config = dict(
    n_layer=12,
    d_model=896,
    n_head=14,
    n_kv_head=14,
    head_dim=64,
    d_mlp=3584,
    vocab_size=21446,
    activation='tanh_gelu',
    norm='layernorm',
    norm_place='pre',
    norm_eps=1e-05,
    positions='learned',
    qk_norm=False,
    attn_scale=0.125,
    bias='all',
    tie_embeddings=True,
    parallel_block=False,
    extras=['capped logits'],
    init='normal',
    init_std_qkv=0.0209,
    init_std_o=0.00427,
    init_std_up=0.0209,
    init_std_down=0.00427,
    optimizer='soap_variant',
    lr=0.00321,
    lr_mult_o=1.48,
    beta1=0.95,
    beta2=0.99,
    lr_head=0.00729,
    grad_clip=1.0,
    warmup_steps=200,
    schedule='wsd',
    decay_fraction=0.695,
    decay_shape='linear',
    final_lr_fraction=0.02,
    batch_tokens=262144,
    seq_len=1024,
    doc_mask=True,
    train_tokens=1079000000,
    steps=4117,
    dataset='wikipedia_en',
)
Each number is 128 + 24 x the weight over the matrix's rms, rounded and kept within 0 to 255. Layers, rows and columns count from 0. Numbers have three digits each.

# layer 2 MLP up, 3584x896, rms 0.0561, rows 435-489, columns 768-895
121108106115141102139154138135083122118104123138148126137147115125141143151098120146126143114137097112108109103154109144114097098123143101112103158172143116134135148143153131133116125137156101129124146117094122102122141080121137105084141133097134126143146122060139142111137152168168150134109139136083115156177173139111106106111085140108140151133151137109114152151169158119089180184131
117137135132127147154115123130159128144159133131134142153131108117144159113149159161137115114131096122109117143150109124132152100140135129117132125120138148111110125126149102107130087128104119184135145117109121142084137097114126133117139147153142122147158106115132127135125112134129122168126136132077107097140124121137099111140112122174135126140096128110140102110128118123107124124114
118087142169099149141076094127133114122168083061160153175159146102158167100106136132171116163123095107140113115085154133164136105104111120130131133143187159181121111141088096130103098120093160132141123130118141172100118148139109159098096155159113097105124128124154128139104151152102103111162083164124146163146167124126112118094118170135101148117067126180165177123148132165132142071089
077123144171102142144084089107142145136128135124142162106146142189088095162153130088176112151132157109160131113144119129185107137158107095120114124115129137107112179120121113124159140128093120126118110146146145166144116156163146125156116141144133190101155098143151169130061136136146191107152169169141146146114091122151137145159129107109078123084160085107089125112135132106182160140116
127140148102120153112120127124141128157129089128125129086140101101115145098123125125165118101121152116117159155078173085133095137199156169129147126152156123159115116111133131131112083116153116157147094090110134140168102120097135127113146128139093118112140122183129128120092155131142124127117142162102155141090106112116110119155140135137121121131120149145117097121111135118098132162128
126156136149097171136077104125152120155131140096169132116124114145138086110135098112138107094132129097155102116091094120142121129129066134130149106092138144148152106130129076144151103160075103086120142088114124124075129136127095131074132112070116145123114099136152141152116120104155162145131124145131120099110161100140154146123094195093169112128111123136140100129103095120080169155127
109121090103149132144131190140138140091126136145120128123149138151133113128111141157128149163123110112119110126143088100115141096120149162097064156166099136171157135139127116116134129101118134103163172138127101132123158122105113127127143130142089124134141123109119166143089176133136120135076171132120108161107113107134153180099092126117127120145134140116137151146123121118129138136095
175137179126134138131113120113129141148134171102126161129128133148106143124139114086109088125100091159144113112115122149112103079163086150137114177165151147102136119091149117112164144152161126125144110129092085090126139154189155130175187142104152141175101139122154161131143147140187111107169120144176130174169096116146139086147081140149158121127099139145179137147134128087113122120155
118165111091112136134137132165141136156118109119121111111125094103156153086149106186121137069109117117121160110147117154142132049090062121105149150160128151131114138118107130095093112085092145146139153144148109127120106112119162134115099132144144176122131137113122137122118118125126109090152144140080171094152124144138051130148117134159126128148097117118147120118080125114150097164079
106104165134118082123159125128125146123103167064125145132143088110155095119132094190139071132102128139140119147121124133153131147152164126188131150116155137171139117151099114090120123133135131140129146112143155171147126117115142148147137134071107150111109129178128143115113132126082100162156156106104149132088143113147123160131132141127116127129153133119116087171122132149162116104088
145108160130129117119132102136127194121148148118134137140128132126150106156163126130106125120142083118079115162139102129176120082110150101134133101141106120144178129145147164170137123087149142138151152121109112134101119117124095106146156097135122148110116129114112116138082110135118125095147141128141128143137129182132154159151110118154135147105117137121114132096109099115158127078110
122099131130141169112091208101088117116137090120162159138129139148139150107140132105128138123112133155111153107120164134139145105132099142102126135118098110140164160140109130116118112092144133130133136154132138110119118130098105105130127078085124128081069146110156129138172116129098159054127125141158148173082075134117137129169137118147150162153133090100180091137098106134104162093126
143126150156112152166160137089175125120165142113104103190087113102134131169071110154090146095132140108122189146126121107170084114096130111161142128098130099068184136073162134155124152138128138153133126136140084083121146154166085120141110153100085170135125109143129108132114120133149117152114107143136134133130115128108138136156122132110115144083178142123097145180115069142188145143170
118119143137130062162159155129089147088153112113133103145098127081131112120144175102135085111124116109114190120166136121109190152100150099150102113158133147141160098103087074146094106118118180057123089140112095146168114126142107124138151173130085147170110155102118121107114150147123085131081149149108115094112105102103103117108147151145121112097151133125116137126134097066173097075139
128124147155180133093090159099139114124117093072148131133122166122143080121145135103120120106142118154073076112140106157139125124151125077140130131165085152122131120098114126104126111152080130121117142111157130153105108114169130151118118114106116117105128087114133117126110201121157139131118082101129144150123119092146103125097114130069118109113114131148157152123127188179112100127145
111122167112121128166186120099089115098113145145141124135134150131085107150127101107160135130145102123116114156160155101117163122128130132120143106109126145116125144131184129146118142116115157124141107108119107134139141129132120150120147146156125134103112130131131133151113116133145083102097081121129154141100148117112129150121134156081090145136138135149138110125133134137073095087134
104140151147132161135117092176123091143145163130113113141092122124172095063105091128112110118155104130107099134096126103152066056154124106119149168072187152201144114141139153099211168118128108134142156153091138173123110129116137092127200134138136155118128082125137084100174112150171105179132116140098151174128146204143124120132140100105128131131189077144151091151138094039156118097107
076091131158066118153133152137134130091144101114131156099144112099149136071115136135116114195158124165124125102132155130120154145111087154059135134188112117165166129139142137105195140117156148095127109112123119174146074120116129127183151087098125133099091132116140149131129096140104149124167129152120123146145070171146108108179059102149146158131115116123137136148152164164130119147146
126105132156147172116156105147138130108122123129117137150130132146108103156142134123132135091137131093131142149096103135155121136117098107139145133144133128119121117156119169124145147115121112123125129103110120130120116097141123161134137127132095145115135087132128139132113140114099103140132140157098144127120150111145125141124171102117129135134108130136129089145144141119067131131120
145142142129150125151108131103117134111062127084152157122111117118094139131125142124155098110129100161091121146082115140133153137121113117115162133120145119137121102110154130124126142124174159159097135137153122162118122134110137129114158081147106150145109129160141124131143137105141117143087139125108124145132135137108082135121113118130121101124130147158112128123130122125106118142115
095121134164110132132090089124125086133097124095138122108136110128123108058122132146131146082150121096165149164108131103125152111086163146103110185130133122136116131144130072146110147139106140167098102108095109161135103131145134129108089107126122093120146094132122121143152119158154106138103130117110126131153110107124137138115121135108125141121120090123156170110132108122124151117126
136178132145109192155118148150128097148131087125146111054079188125173169130118130143114142113128123110134120173137095138153124094118131107086155131170079163107097156146169110099116135172115165115120162136102147140157122114149128133094099116122183071112121094126116120102126129133144123125096135120088126136130085177128109161130164113126136099128138100161158095112111130126157119170153
115120121134143164093116123151157111152149110139132130137179101107148128111101122131151131092142097099129128156114160141139155098098145149120117162147123137140099177158141128116125128121165106111122104141133143112107122113144137179142143108165144101162117123088127141130110135125111093145171137109136123111117093095095115131069169116138088128166125113181093133109118134106115135115114
118110121152130131127133128113113110133122145137166122116141165129128152157118119120123133126111141117166156096155150119141110139104108136101101091131114135145111110139138118148154134147114126139159151091149118142089162136123113109123141131141098101090156136134120114160149154166122136130138103105121129137111146143094110127158134138141097133121135121136127104168119135132110134131120
129073100086126114123126158143153163111104166129114114117122101152107091117129089149124108133121143113092122151120136088075113114144109140174117116138128162119107184135100133153144187115099143096161131122083107159115136143169113108140131114123156098106144171149168123123119126168100154156174138138112157107107101143110141175144138118111115116121145146116140123137145180117158127112176
129196073133129169161115133102119128088086127078102162099108115151155110108118149133151091105136162161160113135169129121143169091168132108115137128148178112155121150138087102088131166166169122134143071115176093138130132156164106100165146121118156140100088123144106194147114094164143134132119128177093117101171109144046124118124130091171137151171162143153142144162103148128118083105116
118139128131130135084121135137089130088131109136107122127128136132113177142139122143112115141104153083116126106160145136093138128086101130099133144159137104132104136160127156155128117100135139131108106151118142150127129169120112122132164144139146132119152119111159163103157126147133113121151140117144124164121134125136123117116127145131141107175120150105089103135108127130134127117116
139132124169120146143138095095134150110112154106136129126107136117153114146137117161102135112145126133131117109140114149144120146126125120073094146162104127108140125141118124122153141113116131091111155102141112123133126165145147134116165125131151140117124120073135141134098100171111116127141137133083117111120115153121144132120151150108120129133140154117117136156141160119119129157164
152143112133140136106128081110127159123161098174117149135162086116155097131126132101110170141125161134172109123134090124094125142152109100063142131143153152160113142131135107158117093127143147135150127121058107089126103125148103103131135110158128109151176181125143161128134090143146164149108115091159120112138134154128130134151102125100094092100100131160132100133124053119104113113151
106140116092165146154138151115133127145112114106136114169135156151081128126127138129141139154126130098137104176138134087082128136120128152117128129140133104171163149130119135129159092128084136131126146135143133122156138116133106123083074128121116112189086117155141127104100170111157109139085125105156119152159097125147095154105091114093086130141122122126114128139124136136119135168141
123150145138115124085149118120121135145160120095124141113116143183150112117179117107129143128129105111131098124147097123141170170086129111103110138109138080084191082117111175144125158175084102129106064130145092133166134113170138095149083093129083165126104145106138077096126127137177127126080098143129093100142151135155127113114133140128113168100121156144116141126162130092105125157081
151141131099136115122120109142176137106143094141132092081126116097109111127114159172146169119145150114124121141137140115130111130124091094158153103159145142100132120191112139121114142128166158134120160121127130100112137128142091150130136143129123138111131143122138130147134099171122110107131138163122106124125143158137111122129104151138111139115143143123122076116102133116149152128184
091141133126113133124097141125157126133149121153114107116148100132105121113141132107097171132143127112136151090132145112074155152145105131178100109143122123109115111146127095139139160133164143155095121151094135086109108104177148081086130176134152148123136115150122138150148117142122092143125102149121139135140097156133171141141110135129139104110161116118137157135138042108102146143096
094102111155132123109168129147120143118103130159120142149108145085124095151131111094127172113100118136101151080121119144139094140135111154058111180154122158138126109081121104128114100131119132119150146110112089134127148083134120129117124153123105112145131110105124131114160133132111091120101110126109133117165115135113109138167128139122159154113121125129145132117161113105163147151163
087111099148111128122120122117111147104104164104102105131125116124163101125138120104154148146095143131101167155141102113145146140177122120165092152156074153127093136104132111173070139122139121107137145113111174098098125160150095138124160124119113145137106103119126112102166140121112138169091169102139134165105139124151124105129132120143156113131143117145125109169148118138134123131116
108142076137116132132136134083116120124072115131146126111084123175104046129120168107109146111100142134089079128113129104121128152141119125108125131132117166157117167113120130126138153114151123128103102129127115133159109121129121148145149136112138117151180116123109122120125129150115080095141117099115094148117098124117071097132158116107134125119135163125124112162118105126140104096152
114131123117086158142170124130110138122120086126134108128137091112137107109097115133106119110160130131095126140128104117125140128124107116115132141161128090117087133124142117132133152116121137141119129122142141113104160139133133116150133067092120111132102175140148148129164131123132120162134160125156133079171123169097130121134112126134120096117165144135150107080135153117127131128087
129086137138104153124138125148139144142082130099106149134117136159126122121088145100111111112138124130175139122107118097129110110115125134076144112119165100133168132140144139117139157123063155105141141111107104122147116162157133192139125175120141098149131131119134125096137164128120104129138162155129122125138100103129128095113112116118147151121092142113121117143143137165114156148143
158122181187176167110111104144127187115140129160096193115141149093211103119144133144107184141117105099102063165142170109101162075196105148190146112162151134136113134076111124153182137114134134092166153167143126145098121173155142106113105092121077101146115149116103087115104144141138127133082120116152171126092096125128075118105118173109182113119134119112053133091177191103066152124167
137147162132124154166102115170109095139124148121116121115117111169145118067160119122075135135137157135150125103133121124123120183134161088165137116120161175142104095178143091154100124158120097114108121116118155136117109125149181136142122149106098143112145089131143166104095096127143142140142099110139076129145183144166112157119128146127137109109150148117088120131120090122144128116133
124120129118148106136119116134129096134131153130137114131116149122127101126143111107105120135131110142117081119094139111153125124156136112108124128149113132123158124109091126143103145129089102162075114098141146143147094134135112135149108134119137144113082112117135078131166137148184135134115133158114139115114099181118135118124123140154148126131147128128131161136179130116099120144112
117110125159111155126147110133143146088155136103128116166134124146113105129116115119100155110126160147145154136114105129094144131159153132119111133151151149136148152101173143111118142118124106119128139154132142128073143090152140129102135144113124148104143131126126161123135119087139115139117093144129133140121121119154119128126115150118150146130136106118113114159132157166138121117133
107154137109103088118144142155126139138154092130131152129141130112149108121096126099122135105117133127099135126132134128160150119145122107133156136140132146126159135142135107152111140138107164161111105150086116152145117136138135143124129101098143128125115124143155110116123107124144091114113102173143132140116146110106136153107147138125143118174122131105094090156102141118110130115134
151162097142136109137107130086084111103124091131121107139184163109149154127121164144155142116117164105086154123106136121131112142129135132120135120182117136123144143143138146134162137132089120146127087139115139174140070139142139187152120106110085200140156103120150127084124132106116124116177155089123181130122129130135105112158123114148127131120138112143108110125148150090101140097171
119128141134084110116143112138134102121149113111110150127146103146147127123173116112108146119114153132124146190125103112083144151168156117137122113144123135124130124118121122139134122115102133134120106125090132095109129147133127120122140138150148095120138132111135133146118141159127112130126121133133142123098127129112117098129110154082131110108121132112156162099127160159095096108116
177127134076082094146125128116133126117125162057138156169098135106113091069118190092123151143143101141143144119094122145142120115133111127085101141144114095109088112130113167138178181128089155145142165129146132092104091095124167129111151136102078140110154116098140069153128098121160131122117145099111105123122196145093097102125128118159067145119113111161114104161123128108165119158137
090082159134123127095110144144132157184159114073127136134112123131127145130107108116130165130129165143090111097113119110165129147160122137143151150138138145153163151162110103131171101124084119112131077133118142131100122142153105139110117132129148137133159111118133143119168176137160107121132126107122155152128102119119153138149159170121127139138177130132141168140125140162192146140144
162168134157134140102137100100115121097153088092122153168109088133152100150166129077142168106121117173155146108136113162145153130111107153140130135113110134078138130105136108189140174147181145112153107112116100159097125116132110128111109088159113165124126093108138111132115163094103112118141088108149134107138130149173175098127085164138131116149108126133141161149085132189187111132172
155113125163106119123118143155125136149130130111159146130142127119153099117122114093147141161147158121143143148102143135122140114102126121114132128122120130115142125113144130132109113148113124134180137160135114117126155093137152143111093134125154134151125126132132151106126135118113115144097088107145113100116114122147131126142116125124158087146123120131148139184150131114110139130129
106129130115149142123121159128116126141147151130143139140116178086164117130147159158133156117138105128122134111130114081141154153124113132101149106142138146140163108095134140114144159127108148181119143105112136149133091149122139138129094143155096108137139155106110139122098129093127116127096124147115161158141112117137110133163095104105145141155096152135155074102127128099167108085121
101140150126131128133132119061095094123131098143106141116093132120109152162139048134172079147088118154124138112134113139157130143153122130119111123147119142153098099136104128133107127126158127157090150099155123116134108074098118158082140110107100130129108130111133149130079155146124113086147135145123137173140055164105101191113112077160155142093182127124169122149110119137138097119104
162147149133101137143089114110089130107142103122125109151132095141121079123142114185139128150107082117103108138100165126116114127164150140086154145131111126145146157106172112137108138137187092122100151115185106106118151150147161157160143119142138120109141080156161133151128132090133116171155144108119130132177141099186109094117114100098157084147129134126156116097137162124172134086096
159070098177138138104167097115130150117110112165125124133133137098157135139141161161147142100096145129117115093161148113137145116105105158074128120114077136141119119148138109121157143145127129135133083080126111087096115140148148123095130102166082133157106143116157123081126170108103108130132118161151153123126175174123127133084122146144105132092107086140108107109114063135154159161084
128121147111148120116111131138114129100156118111100140130110108124121107129123119137147123134156149139123153137172104152107102142107165128158147136110113144140136169161141148166116170150142177135106137102106158147122116132139143126133169097125159132142132135092147160126119115117126116148125126134102140143143133156163134125164130138147164135145143095139134117145109157130109100105125
150140120153111136120100154117064153099107082109138106171104115134123134124142139117088090168133162120189134170080143157107130147132143111139115117127122167138158165123108140199150154135142129156092134146126117114078181136141144122123117114094135125177131145087120118124145214122085169144148124097109113102117115097118135099169152130133089113166117168121120098133100153118155173094091
# layer 2 MLP down (transposed), 3584x896, rms 0.0544, rows 435-488, columns 768-895
164128145110109089108161143110138162137093119099151123154119141139115106156129165131124107102153091191137118099141101133134120132142127068106141136095130116101136137147180125150147147162107127131129161108147108167133161119090092133120149107125112104095146122141136101141110114116160088171090139104122107108132137089113115128123122111136124148149133165095096104121091112152103099130117
133130141111136068145147133131129067115127153123129128188088128146139141117118132145125137112125086098106131117145111163136125149138115179151146156139089145113102116089175101111150098129106104130103135132139115155108068107111193130124134085152151128184118176125112131132162108139152094115121123138105114102129081101105124147130131132155144110086113125133132074118154115130136159125107
135113151103119115111181193126115105086151142120118116142131099161176091096125136139187134150103072122163131192145098129120137080123123123119176133140124089071136137123142118114108145087099142158068115170082141149138113120133086173128120157134122139184120083119187127146122113173184158103095187139171162130134183150118093139152124159138154084154169132132150135153135107099133088091163
139092129130124106119087150107144144106136180129096108118119083122132108109188157127132093127170125165163137098117137157125121109137103139114160132130132148138119188144136141110104135183092102161134121166137142114156097113133191101132126184137128152102142113132149134125157140118138172148112118201161101104163140148168098145175135128148135126092128148137133164119127156137161129128103
157123089139098128099147153095119137138150090127142125119141137130129109106138156137181122137109150112114127149099108129121121111128182125117108093126169102147154126142111118112114137096121113113155123097108124134138087118122155114148116084105171151153097101160132119129096099123116133101121129130148109084138137113135144123137115162114124156128177157122116116150150174140100154128118
126134135142125049159105163108109164176158127128135107151110127123141088136168153083127091163104110162184138116148169126132120136134111158107097123137130162094095122140113124142111097146151119145105123119167128125111165114130097133126172094123126091114121141110171110114112113129199123158081113083091107112140127152146128164124148120131149147123170137144130118117111129139146135117106
127140132118131155162113117160085138145132173134147096124100106128131140127135103119153105143125110163112160107126135142122114116132119122123106112109149119154132121127122153136118111111137095131140139132092152121100131151128131159135148096122147138160095104098134124119102133142083152133121157131089090118160107133137137116098103118123136112155089105144143121088133161098136142153131
118124122120110137115144165175148138173129159156129145088140093056153113122130104123146137155138179132113096130151136137129124125097169144152110163086105141132148126168129139160129176133139146137119116139100123099146173121091146103149102112157100089121111177120149099134117143118177143164133122104152109098155117113154146137129118105140070138138129122140092142119106088149139124156174
146104126120131108139081131115151110154136127090108091111136155127129160096086136126156076084120121130159149152163112163141101153108125127141102108152106145158129123188111086101156085122092144141100113107136124148143141105126080141134116135139148153152035138108135151116150068134087171149116153136067140085159128130156092125166185135123150122146130094108169109155128155121137066141120
130117116137171101101114115142138117169139071110108136133192062137148115152161127145171119148100127165137116111133183126138085137154152128090117128179158139136118116151130184085151097139131105139118139177133144140135131139104145168163123102131091163122117162171123132148151133122126131122151127114133104147092158094093165146130126123136125116115109123124166103143140109143151087116120
159146096137128082156141110130105100143135111118152113150122115128154122174194156169132128121140123137162125099126096098140099144115113166098089137084102119126152123149127181150155157098164136130148139146129155065112111141141110124149132175128139115174136116102134127123089158096111091082130131114129078114128098126154145155213131092132151121117146110152145123141171162050109130120155
140155106173137115167152127109167128119136087124157109089130135133105110161143158159117143101121116148122125105114116109102107142134142122177110111142132112156101122112123156104124124131105144130064080115149148150126151120134123125105139145116114084120126076137104112085136130123110149169167142117120120083145150126145116078141125135139130138113120139135096112132114137115141155164134
114123115129103142144108125093076129117120118111139121180087113073142152133117113122090132085114117133132124149126090103169127133161159120156139188122126085134149152110156161150182157133154104121124131155108102121102130137129081109106118107093127159140078108121120136132122171161150170189155112140169155140140131138147120110104160129128098143115139106130099150134091119155131121142186
119099089138130138119073112160107149084134099069115100139146127092119130155088140066141093105161108150130160138121124168109109144064155100157122144146122179107112179125134091113113095118093138130154133167134140148150119104112132145141152167129116172159134115135147116109079111174119101089155124146149159119101178165142124092102079141157164104112152151138147146141130099091128120103083
122111149094115081125134120172144153158118122121182125081130169102097150141121167172136095132132131151137095056123105131126118112145110087104106142115121158113149143104132090128145144143127150125097109133106120158157140094183106150156137111097124118120154112099140133144091124144157109118113130144111119134115139065127121154106135138079141148114095100159117132106119173113112125131109
130132154123151141147140172080119166131115153150136130120143141094081118167148117111139116137134127138110100147109134092138120126138120115145143118143129109113088138150149137138121128153127102146134109089103133070101160117136107158080103105128087133116130131121118129143120086124128105143120100105158148137129183152124123135106092193110091117095117149129143167105102139129130103082179
145129131106101105144119101114115107127134165136093116127091129143136087097097156144139137100194097162134123118097159121126120122165122139162153095156136142190091110163152128156125119116118098092123138108098157126143163171150087137170170156150126116105146105133091138082129115061168173187161115082122169162143125143121178140126162142101112134134121126181130142168116119143146123100126
136116113178132132123120143133130119097146136139166098155134132094150133069134154108093095107138151090147134145131146096139097099138119141139097118144118137129188128105102130109114109147144104100136121128124117172137098113122123122151155114122093116121129139104121154151125137133100130147145166102073146114159114150147088149165098153152159156138116126101123104105100081127158169160155
125115119103123071114168132114099153116089127165158113113115138109137074140142103161174105127152154149129148130107137126164135133109102099119096132164126129096148103124115156150115143091131145156118111130098086118178113162126106093137165130141140096124143104118164142125107147157095154157147134133082129059117138163121134164126114141084115086167139123141123133130112124150127122131102
112179115159148137139084135149154109172153143097113160116115174166087146123114167063116188120142137139101116145129166095149115098121125132108135091138139193143135109103161103121109120150128112119134137147131147087124128132118128111118083109134132127125175126160139089145137160154151142143152147122168148112136131148140122130134130131130116121143127146144172099099140142167100169140135
101133135097153117130128153122110070152080099111113110096103092061127107139123085174138142126157100126105139151109139126101180121146153136079116142090127111129138159126108100097158129114120175105089136143104154150151105127125135134146106162102140126142137104158155107125111117168106092139115110104106090142128144104120159122171131122106147158122147134153163140151156133122111181104130
148141184114092118161104093146126141154155141098147117174102108084092138125112149106105143151112078159111131136133141137102129123115139098130106107147158157127103143124143066104125133136134130107127146147138122164122144095118095137147113148145193113142125136130161125112136168137145128176110154113138125149161133096138144148093117135143104106160108141101142094122139082137149155130088
152091129132112134128179158134142092101130092165192100159121137134150060100124077129157119144151099096111138096112104138106083131117074140130125117117155129120129121129124139130136126149112158161113080125115101152113106117157137127106132134141130142098111122169177147145108117148122162126124131121117098107128089151142115158166067110100143106144136096133104106106155110118113142121099
103104150137130140133141165122153106133140155141148141141116114159139118107144098122135160096151157089132173135147074123116129121127094122103160118152133114182134121152153108117128152153097128137144114139144118110109163103123101120127143102097127155154155119136120141114168084131124114110165124144157142104110122144173121089164128110132082111090144114083148119164138105122113129126157
102114159102155082156091129095113126132147132126164129053143159176162106119178113146161098129107113136086103125108115121153118106158155138124124156169107113149160116137113128128156091119103110128112134139106143120099115148109135145111180120136135103127101125102104149117123120083145136104139115089147108172133138143141115156149127111157134106145139118123144097135086112162139102127154
172139083162100144091111108108144143156100110135088122092106110132167141160173145123079114135150129123159142146104118146120187081147159127116117107162212126133131146063124089127143095106148117117117088147084103156155101123146184122178146113135044106156136143132113136102127113161120141139145104114077143172161105084106090129141105137066120128149128109095123121165142179114144115157096
120108137134133147120163103141155118169115156131119130150140151165142147119144152114117116125099137092138078143123075153154118100119151141113108087113162105111163097171107185129170116143156057118121119166105134165112076146105135169116088147131142140130096163097096155104128139157104160118131112131150139137109168144124125089124145162163120107154106148147101122119089121117138137111144
111150097113113128138134118140140121114117128130145160142147115155123163115108114093135096139161087123116132133128136119147112122084151161140118121138142135143141152159114130086158123142144141092126127116087132125109131139155157164116097134119140124120123075138133115105128144165151113115139116125125172091184160088156159101153108151114124137156127142161116131124085130125134115125108
109193149146158116113134107158126086113094117133102091148125128156147103116124119116134145134114159108181162077129133147096105131134078139168133146149131129139114089075097171154115140128123128151124129126118172160146115183136125123152114148097138125156116149130103090109172084143127123147114143125099107137106128111096092111122151143081144136144162151136112144170091146095111106165137
107138124110171109130110132137192157139135143171161138135151113112150131125133142149147124107151118181136108141135154132108113134119129074120131152132135148104144149106141102115127132120093113125113089132143091144148158118146109130143119139105155108116117165170131108156142147143154122103106133144115093134160107105151109139154118121168154130117156137136135169105075141111137168195131
149133122155150127102108089107125115103170155131124110113123150116146133144132117157135112103114210099111163134131153132096118115110117113138155104142111144114121124176166117141145095145149108135113098170161138165105124124144145125154128104120120134127169110103121105095081108141121134093154125146162144127102117105153105087114153126177121152116090112095134125143143160164171138075094
137143135152147116142131152101138102120142124129141136105085112154110156099128116163160134155126132137096120123118108108139130135085142132117090117128131110162108095127106166137180088142103140084128163155135093128139079108152132133151121125131103116140122143064107153118134143096139114103102089138140115139117135149101137153133098112123137159107154141135164111146118147128128125171096
121134080109085166116150150130101122149158077095131132149118092106117159168119173126154130170128140137126101167140116111123100148176150114141104123144097118142119116118144116121112095080166120120158083143132092124111150139107114108158118100103137094123139104130132119143134134142112091121137095151138122128092112109188120153146129122120164155125142102159103118131095086134138133127117
085172135167133107112107095140114144130170132149149075160118173075098125112126096153107145118135109101120142113136128130149125107099139081135156164095126173155134125142132122158115169133123106128140135085127115112128141113125102135069132147166130075166144143145149119157146161108125120124105115125136152145081130134140120165129144138077119116180114103100131112094111147151130142126150
156128135139121139142130115118121115128151119123139153137127123179143108082179118107159119100118117175147092123082158159124146117114119172118110124147128148158079152171200128122155124108142101106150108134099127177132107120102132081139136149174114104154095143127082140123110138130113113071096082103131108162105097115089112150113113132137101142183142128104128111072149109083145135173128
120161163152120137115165122168112115099183125111114095105136143169102135148118068113120128109157125121103141134124119145102161109121135128139121107088068112159080169114154110175134126142131143136126122154108149122092118143155123117098072114125186125145124083117112107093144175136168135117106127155152136100098095154140123152107136117178126126144125144107111135136137125143094113120155
121107149147077120143140182142103102126126098126123121094098160108117135140120089148079152156127156142137132117130176157136158115151122118158142114114156089104112147108155113114123082106122120109151110111146131105127108132092169110149103093120103137155141168110152087162090135133143107147139138130137171141155119136122142158136126120087116168107164120180146147117129111141160124143160
124080143135096124146128119153155157148107118155132083145114106142096132126116102127124115128157149137197111159132122082117087118145121116115124122104150123111170119119098114117142116111114151115171135145128118144111108154076123071146127176090131142114112124104126120131156173131116116132128191144153163153126153117094106150134131132102121138188132172106149139146128155084129134171126
108115146136123138126150116174114098142120106133143145099172132112136113094119175087090135152140153144161111104143086093114095097147095122175086109100135119158097161133124125116076140070104112113123101168106099124132168145109096166156166120173141114054143132130178145140124069107164158167139132130177229155117130141145183094123131097122147078166138104101110154087112192109085149092163
163153149133150128159110106128135142166110117114131120151106135140124101122146094105110112091172111139155067145109135126148125125149142145179129157105052159114150124124111101156135121116131128158094090138112131122167112087122106131145149184162163117123127124167208111109147168138118142115116146122123114126130103126106133103136096143145143134156147110122123151143088152160122096168135
105142138144159085079125128128137126125119150146129170121107162121122154130125135094090116112121111114100098107131122136129095105135094121092123129100122150138123121107097095136124142129132088123113116092096098144160080106102165125144096148104116145133155079160077125152131144139139132123087109113123139100102160128114181128169101109133146120185151130119153136174159146145154145137135
096139082144128133134156118157128151154130139132116132166123116149119141115140126147115121097149132133162126163115146136153111132157177114132152122132152135127136106124133115157111139125131111139121096124127094136101155148128144093139107123130130105141162176112121142142131095121123164135137111131162166090128147135171136119132136147092148106128146098149095127092124139147134121133114
121102120117142102114115119118133156146149173136122130128128098112162100144091179115120143121137137174134137131123125126114141102149101143129136142119157123148163135113144152119135121152106132142100160103082141148116084092108101104122121127152160102139140145161139148124101092146097139154109140159139092120140133139153118166159124140169124129153119133142129155121083109110172145128134
142148098133173161139133165137162107113090162159108134179099162133158112102161128146126077144160089145126110116109173128113124111141171111114153131137176141159161089114116106112137119064122124124134150105123131140115150136083125085117114142135116133154088124133102112110078152083121145141117098147130120078113115154114132107125089141115134138105102120094143145120116094110122113125120
118130135107114070118107144111132123121130135150155105138142106138158144122161140149110131138112127128132130125134107151154126129130140108103142121129134134149087135125152109135132134137073147119149118151132150172115147151130123167130138134126143113139114161067140121117104124102086092116141127137135113112132177143121115143125104138099119143090121143103149067115156148133145166123152
142101153114129097104098140123100179152104115144096131125135112153114185148137117167165104145122144159111158121155131100121144155124091146156109069119119118123148163081105104148119153078093112149118163138140093139122142129159101152146123163117146125084116126125175112149141153157129156152107115114084151107147110158128099160124141159121079162116094092096101111177132114132157119150141
180151109186138141152122131122146154113095137098155155134099173120100102126123122161083107115132119127150155105130165111144181159125088137172133130133150161118133108110126130156116138129134138122143113141158118122104093127108140119104084109148090169136117120136166130137139102103110162118150121139074119134093148161112106154124103128114133145135152116123105158111110110158146144178110
145081163140074116134150124157134150130157062133134147103109142152117148158112171121133125092119109117132140130166140091081116120129132122141108106158126117100123124170134156127073131110150166129124128072130119136109125119108143123140130120139150146138104101176131136108109145190105115147126146133172147109129139115131124109109116197117129100166083099128147145147087140118132112090135
103120131120170140143096127150168122119111140136163146163146156065123113114157168118134129112157118128154134061135190118151155066113109131162130147117116149144161132110155100109145143110125139127114133130143114106144063131137105115080131079134122136120131141111116109115091152133097142125134103100164126101146135154114100136121079156125146129149145120137131096122120176117102115146121
129086136136127148142093118136143102127118104154168157138164149105150125122091118118127144119121152118148109122160154145166117153108116124100154085127093136098175135090171110151123132157104104138107130125129147125130111116104112149147107150097090136107167141093062142140136173121134091136113109095134131164107116103134124148100172088111136143137124140114136085104137117130140115105122
131132119122117094101153124115142127132153101143109184067124104139126118074137090113159131143110170114128156127104104129143129093124114110134116195110073117139079099154064119095139151111137143132086139134090073129084158133122137090110127109137170179133093108128151110095099131118178154110172144163186122113127131145143095118090137147135136103130123131113139195100135142097121121133107
151114136134127104138102112125156165150174104143141121161125103167102114133138081141130150131131093125110124129150136155168135111071103151113133116102122099147174132119160176140160121137123160128133098182146139101119127133140097105144132124100169104095146136157100107126112123127131137118118109146127150130145115122149188125142114179127147141122134133140092087121126141127099149119146
124149094148130137153142097140113164119118119130102124161126139096181150113103152143123135110093111104105134115170135135145103052105136107123117115094116165144110142160098110104141093104144109165151095107117115114116089142142135142105152138145141154127118123132136123128139134127134121122124105117105133128141127141122143099086117171145095100154115121158119155146137105115136156126120
115110145151154153112107105128110126115159132163109138149133115131162114125134170124092152149114109109133126171157102174114117134143168102161156131128120119132120181141131085169117115180111157121135125117131116124139123090110125152142146089140124130119126138122148158123116112146122117129119102163110142123119149113209173132132126126162146172121137130113096125115086146171115107127102